Part of a small language model's weights.
Size: width 64, 3 heads of 32, MLP 192 SwiGLU.
Training: a variant of Muon for these matrices, 88M tokens, 5669 steps.
Each number is 128 + 24 x the weight over the matrix's rms, rounded and kept within 0 to 255. Layers, rows and columns count from 0. Numbers have three digits each.

# down: layer 7 MLP down (transposed), 192x64, rms 0.0577, rows 145-175, columns 0-63
# gate: layer 7 MLP gate, 192x64, rms 0.11, rows 146-176, columns 0-63
# up: layer 7 MLP up, 192x64, rms 0.113, rows 146-176, columns 0-63
down145:084093115120106119121084110109106109164125163174173163141140120118151139137129098116149112103143179156117154106136128133148141077099132125120164116138098105133116097067122131122127138128121129
gate146:147104127163067158108118106106067116112141132149095156134116078077157136124164148137134138087157128136127187166124127100143117180164111147127173174098116137159121127139134131129164084100160136
up146:132103103118130122105081134137110101114159118144162153153110141098131094092111161138119155141103144154094107163133109096116146097190098117103123129146133124074111169118149114139138085158108132
down146:135086100108106122095105184100096134105145152163100111128121125140091145082092126185129161114148162092128117173113146131100112128167078130180176145115139118092144120153148155152122090123153105
gate147:130179145138116113109135126171118112102147088120102110141133137129132107142142149124160115105089124144178144124135154145127107123157153126091162125126129130141152122072124129187138111131122123
up147:112155141173123145145156108142113105093128121139121055137108147132139117119143095169124126119106118163151139122137161125131108156172139123077155147141152140087118153117118150096110114095159096
down147:113129072149108084087142108111084148114135167128138160150120120099157151124094127112112119116164121126113138137124107144123120061086145146163153155119071117139153098100110102148130136118065137
gate148:070148177186143073098165115179129116142133131150116102126101135190131112111143164154112132187133075195143181113094094164110196139161078217100161137107123098160079105112170118120072142089153134
up148:163114146118076118098154163163134097121121117053136114123085103163127114126140152125111152162186126126116140198135125101164127120097127093161161154060157109131122121105114182142119153095149130
down148:162128101123157197100115099115152123125150113160149136119151159166139111151171128132129131093094161110110169137105158150164142054123142123129079119098191169101142184159123110152162112115115160
gate149:105166137138153128112138150170151163101123142107142119165159112175138111144099112104140173139143117137152115135119113144115139094097095124117128110122123120117139116144109107128146126130077106
up149:133166127135102153124100141125122135101124096163122161101109110070097097095165155152089126090110141140099131118131115095153098110108149131097122138138101120200143112119129120109137110122184133
down149:108135115125129116117117167151151161113119111116131119147158099152120119128125115099141164121157132138143136122134100120115148084120146105121111120123106118142149124126123098139147123153082150
gate150:098092136111136083142125105146154109118161124133106086177145142142080136142149125134095125114153087164127174187079130106163147125110112120089150155108162136113150154132111122136157136156164145
up150:119148115134134122122083142102132146108137155141146206117152127161139156110098138122161092126104092122129120139147128138091145112123146107152139115168131131156118133067130135084107128142118093
down150:122120134127141092132096097147116127121201097088136154127104122094094143109145117108145097126120088140137145203099159123100112105121124159151147157126117108075132134124112100154161090207144134
gate151:104166089129125124114239096116129135117138226113118076105145115071162131068130098103151140103099118160106081175185106120181185111123138127078129162148149157130152135066176158097121080133119120
up151:151140089091121141144111140092088080125165140118167135147097157167135176109139131120075119140113167090145131123150110143128129084111102080135086132120139091120131132105107118130146148132131094
down151:095169131129145122193152141137100088138151133140162159192131170138133167133140122120149112133122124170139170101183104163184125201147168159088094094127121111158119095150076131101130092126095105
gate152:093132126121120115080122161126093116129156166158127077134127142145137132144131102076100126153126123129146130150134114104128117109097147142139118114099116127093138151104132105117122102150131138
up152:143084145177120149099147110152147131122121121102131188151111082087139094097132185165127146113136151152106171115138119176147139155155132127113156128180122154153115108160118112113117130175113121
down152:057137116106113128116126144108121126120139149121190153105118120099165116117134090126138094106147142143126166093141144145114153086112144120134141123141135146162139140132118123142178140131158138
gate153:125106159228136120106110119122124116108164124083127194092129199086156138122150120094098175109135109188140195151094125140147148123091110133106172119111119116079098095126170142074081117136143094
up153:155108086120152160116155125125138135143099121163142116155120097099162128148113155123128132128099179089128125152114111115114094146166092120150139155126107122122142138167104125155148131114098116
down153:131121152071149158112147128149112165176121150134118086125137086140121145099134130139147088162132155117122162158179113134128140182127107142158093131088112153158152152131148135154067138142137148
gate154:111140134193102107119177112117121161148131176141120122149151090130126158141148057133125135098133121153115128136176111118147126118136129154106114170142160127175121136102172088101125084137134135
up154:124115167093143139168122150149128136121131138117130128129127082096137167127107159134141156140117147129152134142130178120137109137152147121127094143109108153142118105095105141145147101139135117
down154:068160136107130137119081127114118126148108115100129116138145114128129121103101100109114133137144135165112138124142135138125154099147152141128126173137128188155137121180120105148179107143095128
gate155:165137158096147084124109133140134143111124141133116125123116085133160138151125157129138088128120090118097100130101140118092134111141124126125112109124133138162130132117118115108119126106105146
up155:095137110162129149116109060117129141164132127122149137110099136145127137087134110136129131189131127094166128126144105111119117155150108147122099121135106114146114169112160108118107176129154101
down155:152114131099132122116116148146135167113124105120125110166144098169141107141137131138124149128145123141133108131119098075132128125119133126120093134131139112148166123135135127134149125098106155
gate156:136120172103073073093073136105157134132114084152104152122115124191178122131170096156134137147131144103158180186112128154139147125141126159112140143122143117156131197169115143162089082130108148
up156:132124095115121126136161128122139137078107072088116164111139112140155093130131156134109103141115109093082130175166125125112160118099100142127136100094129085107131135155103109133109153083117097
down156:127147148148107144112145101130156133104133104128075117107121181146172089138115156186116086130154136087153176193118152105153122184093117139067126116130155078131109151145129082132158139159134136
gate157:110157101091148185132124141183137156132133162132150154127069136130121129142134136131120141100123105138120129142109105120135113133107104132159125138109181164141109107122110119160089149128108141
up157:125135148149086138145081110140159160117139143158072159122135154101182147103155163152132110114106127139140117142151122102110143059179114126103089150123126146128125126106127163121109122143107128
down157:159083115130144135159127147134168130091137133148129115160111129132083140153124174108139133079122084144123108137099097121112124126144120115172104132061135153130157150123150126128104152123062114
gate158:183135118154138129111134160098110125116123139130115146145136092139136125150120129148158117106155079120105117115120118131118140139156173150139149131093097137117146127114152099128126151143111121
up158:106102070130139109125131138091139114149132138115159123117134128114147131095157115090129138177122131113128128106097149128118115199135102118128121115121121137135132151120100130092133123088136117
down158:142133133137135105133111132146144138110130091120121136133156139153140109117097116117161131089151118139140130113130083109114117129134150119112094125135099122163145144108130102116120102153098144
gate159:113112106135134121120171119119140124092114158118153144128139150163085126156134120122118103146138155145071129144162125125109101134125141128074096118103155130156130182152126123147144140085148118
up159:136105153168148071106138134115125116127153120131144097117146131123134133122125156150138144116114181123159134140153108108141115129125122120096115146104159160130127114104134153151119134064109133
down159:131111103162120130096115146135128150103125159131116111170099109138104114179123123107113136100116136147143127072111145108182089137136100111112171128192128118118102105128121135157145128132108150
gate160:149147121131105124126149140111123155119124116182099133134100109136110087123168143160114137079146094125098139135128105133137167164114172111103135105143122084142178129155120124136121121133147160
up160:145115114150179111121193113161128176149118147102121098161115111179158118137118107139134148111136091097173166132078096123174194158125083143123129131128124118118157138179085155142102131120125126
down160:169161112126109104136136095129173142148111114153126101171131121090138116116154150141108156091150086179139153146118137092129130154123144127112098124125122083133135131134112108126130119129097135
gate161:146121108136109096141128157076133115134114139128117139127117177135144117106150128106112165174161116135124100151138105137148126195083123131114156116115112119128110121105157112102116092146137125
up161:150079130128127099136108181111113122110144138119116125128104099113174157139112134094100151148142119141156107065100120135137147120151119136122128132130085098085162142097125108106112113130138117
down161:136145105120141145130086134173150153114160059125116137132150123121132130160115104109152161103105117135166110175111159142120127176132141092146132118123127115163136173180120127160171107098131134
gate162:102145130109128157110157142123117138145131116071144151112131138135140118162037122130108139098163122114127125152124147104101149115166152108112122110148067195055125164178109103161080104144140113
up162:141127080145156123110118131113125115113105150149117095149123124114105142118186110140132128135107122138131129117123145130146121120156085141138129118079142078134112112154122169139150118127101129
down162:051126106141132115151140147126084127132121158125167135140144138113119115135063129134139112118121139134080160130119130123078088114135161148172125101131026190132127122141110132120096107118135116
gate163:128143110134137119150119142107157132130147150128124125144161090154127130136189098128126123076134104141119154153113100154177103111101127115115099143126136153143134132133092102115133123151127138
up163:186161163128159127142139094116131100148124132160080180127105117124142138106146085140143147098111134124119188069146132138156140097148141140104090139107127109147129123122091116138134120145151133
down163:134113104153123108153112147115160142091106133107158104171129102097134134111147154134133135108127092178092147145108130113155123111132181099096128111144105130146178092106047101098104128159103160
gate164:106156107096136151091115108155121103141120125098171153144091105142151110142120098126122119153137119091160116114108123110108109153122166162099120114123114094112174128117132100185119157118115145
up164:122080116111105153138146104133113144089106144109179129161108148179130142159138119143093128118118142117128143152109145141153143164119128174104145165093122143138089207141110129111134163147113164
down164:113133128175139124137114114124150144141116132149112137131117126116117127103155100057162129140150138200122132087182111146127108118152192133130117085115125136108140071105075155076152119095120149
gate165:146123153074115112102104110168159117108151117126161126166083089131134108121105161116123160101133108139147142148150115140129142114122145115108115124091113115106148132174104076143104161174124135
up165:155136184197135169170093151108071131083074162153128131121143155098118141141116136126129123143109128131158126108159110126133131154119122121131128106118083126109103128079137153118121113112145100
down165:182137126102127141164132147098095106128144144086115164104135140154113196142114093116109132136139143085104167132117173147162093134133077094150107111076136119136134115128095130134137122135125126
gate166:163139141137128154123200136139066134148096133184141133148126142143144106178151116120093154139121195142144088101072140164170152072097093133082105173068171113148138131136145144153163169091198165
up166:154108151118117091159137138128168056094109099130128109136091140117111103080096159120118136126139174104099126178106099136110132153178092130135131102143193136099116125110136121150107153106102141
down166:144126158081112146173138146109174110167114090092169150124064111142155148161107127106133114132134155106075135121105102123130119081148117106120176087158138177121071174124183122131141147154120094
gate167:086153081186154132157160106127089129169107087110137098151123113108149148124107164150085093096128135102123165151154140149141134149076156133130160098127139059085095121113104127142124120152097129
up167:129115110142088150164108139083127126101129108132150086122141132101136128159134117117114091101144119172121155105153161119134144160117133105160138143135125073095136123155072133159132128094150149
down167:166136155157114136103092154145134145146139123124184157151155148132121096175160124092132152104122125138164091168145112114088155125130162164132121143099115128151143127133135123098147114154166130
gate168:131159105118123123100169140114106123101148131101118131173139135129149182122125109129171127096137123126095160048117130134151116166124139120133182171110165172144152128098124135124180190118153124
up168:135149056129142097120089057137107143124129084106109179116128118158135158108130134105154150085131101119126157155138109125129143156100150099162144173140144125131128153093164120166131188154178153
down168:127113135156129120158112152117130121158105112117158086169145116112075098133132125143116095144129138161114176085163131151110146125140218147115103098114082178151116108135118151077104100159057134
gate169:139107159129140109140151158119112132097155101115160145194117141134122128144114122132107125130132117170128149127131163151132134185139110147139164141111144154124138090131134134155112138118126129
up169:153115110114125141149122166146076119161167111103158110177116140130088132100161134110075131153118150095134151093140149146142130143104150114142147129119119132158126145101131164115110128133127131
down169:117132112152121127111098107126157137088117142133094115108154104096144083151101131124159136076121111108085123137115118093151103099107116126140126128112120098142112132099141096121145120138110145
gate170:076126191041173121071162115167147108113090121118155126156178126100151125129161094100128160161165138148169145080141097108155133172145103119056156144095188102134165110135154121137129149147140141
up170:109139095079156110126111131092114129079103134093130149109156182069139099130110116138128175112126109107153167142115110118155128136125153086134168137142201068176124070111148159125080161154156141
down170:159108146136133154183101117151129124116088107146110127205142126124106162147169116124132092130173087124143112099148141113121082176092108162134133116179069096111095080105092088109140107154096120
gate171:116146101133145137099128138148127134148120094137108090123160131137183129165116141131126139129140125141098143118103133096118126129123121169119092133172163097124151148136145142120105106165132147
up171:165110105136132113142137084195119142125124080101134140126145108145101150120117082077151135152139152150079100101114129090109141163116122146109155137146147162160140072101107145136146120093088127
down171:136126145119123129139127094141114105110146134108122147103084137121138156126133124116121075131130150119154136108132145155120107165138142115141160130122134186098141110127101144128136133096161103
gate172:113102145148144177124109120134114109109074129146153141115124089116124094119137133136126122137133075116123140088151130101116145176074091097082130101137167073112112097093136103171142143162130128
up172:126113135160158113129182135150126108119073118133125130117136104124161114074112123133170083097142071096119103099134107160128143117145111113103130127168158111139119103075110112149124106124104079
down172:106106154142133092138083161125123097063138115086215130136179147151103086114131155111127113119121096158125152132094112094121136162151170116095139132149147122185110140119142123116159131156103146
gate173:173160150141136097113172140101107116139121141116131143144138085116125122104182139172123111140131129152154113082048122141141112163131148132120131121117138116112150151122127152124125146135147119
up173:149131124164099133121161113145160085160152151109143132130160082133181132138134131122144107139162162101150122085059144129174127172120138123156108142143133077107135136125145141105099153126146130
down173:127134092161146107157127160140122123123132111108109110190163092111100161118123149134142173128102098129159110118075143102145108137167151104131089106123091129144155144149105085128096096174106129
gate174:138133152108113131110144095120128140174140132134154109130148108145121147090126127164145174149142164123134155141117092092126147109112096087130118175118156108119186177144138100128081162106098155
up174:170106117093165092125136102144134158143156137124106135122149119158112167127140180139118088136143133123117130132143121120097147068151137115109134144138122182137115140152147146163119133097143171
down174:142137142141109140108111141116134126113122122108193130151166114168136120141158134124107170128136104167123128126169077113117163111149187127105127120096164112155136136180103127139129121107072108
gate175:127155095134134088158137144154184153135124119131123117153143117124169114109119133106116165115120117153134112148096109126149151148116094119117147139151159111150137156162110103101153116100147156
up175:142185115147126139162140137134128107134097110173098127131075113113135136131146126125130152128132079121131133183145101163129191163106155115108181120088130097142156159115149152163138146163174153
down175:140140133136138116120137148138131168103130114087117144134164104123132082099130130104084157095144121128113086156100112109125155139110114138126116117147156143141133138140108103134173125121089135
gate176:147165100152089117118136112091123159123125155112091135095147121112132120162131091160143112141098146120111188179078116173153119171124096139097130144086092143065122141093093078076105056111148115
up176:126131069139100082126125084114126158151150124137096106147157116145112144114162084116151111117115142128162146162104100152125128142113132133154088114116083113103148129103089050113139109169099123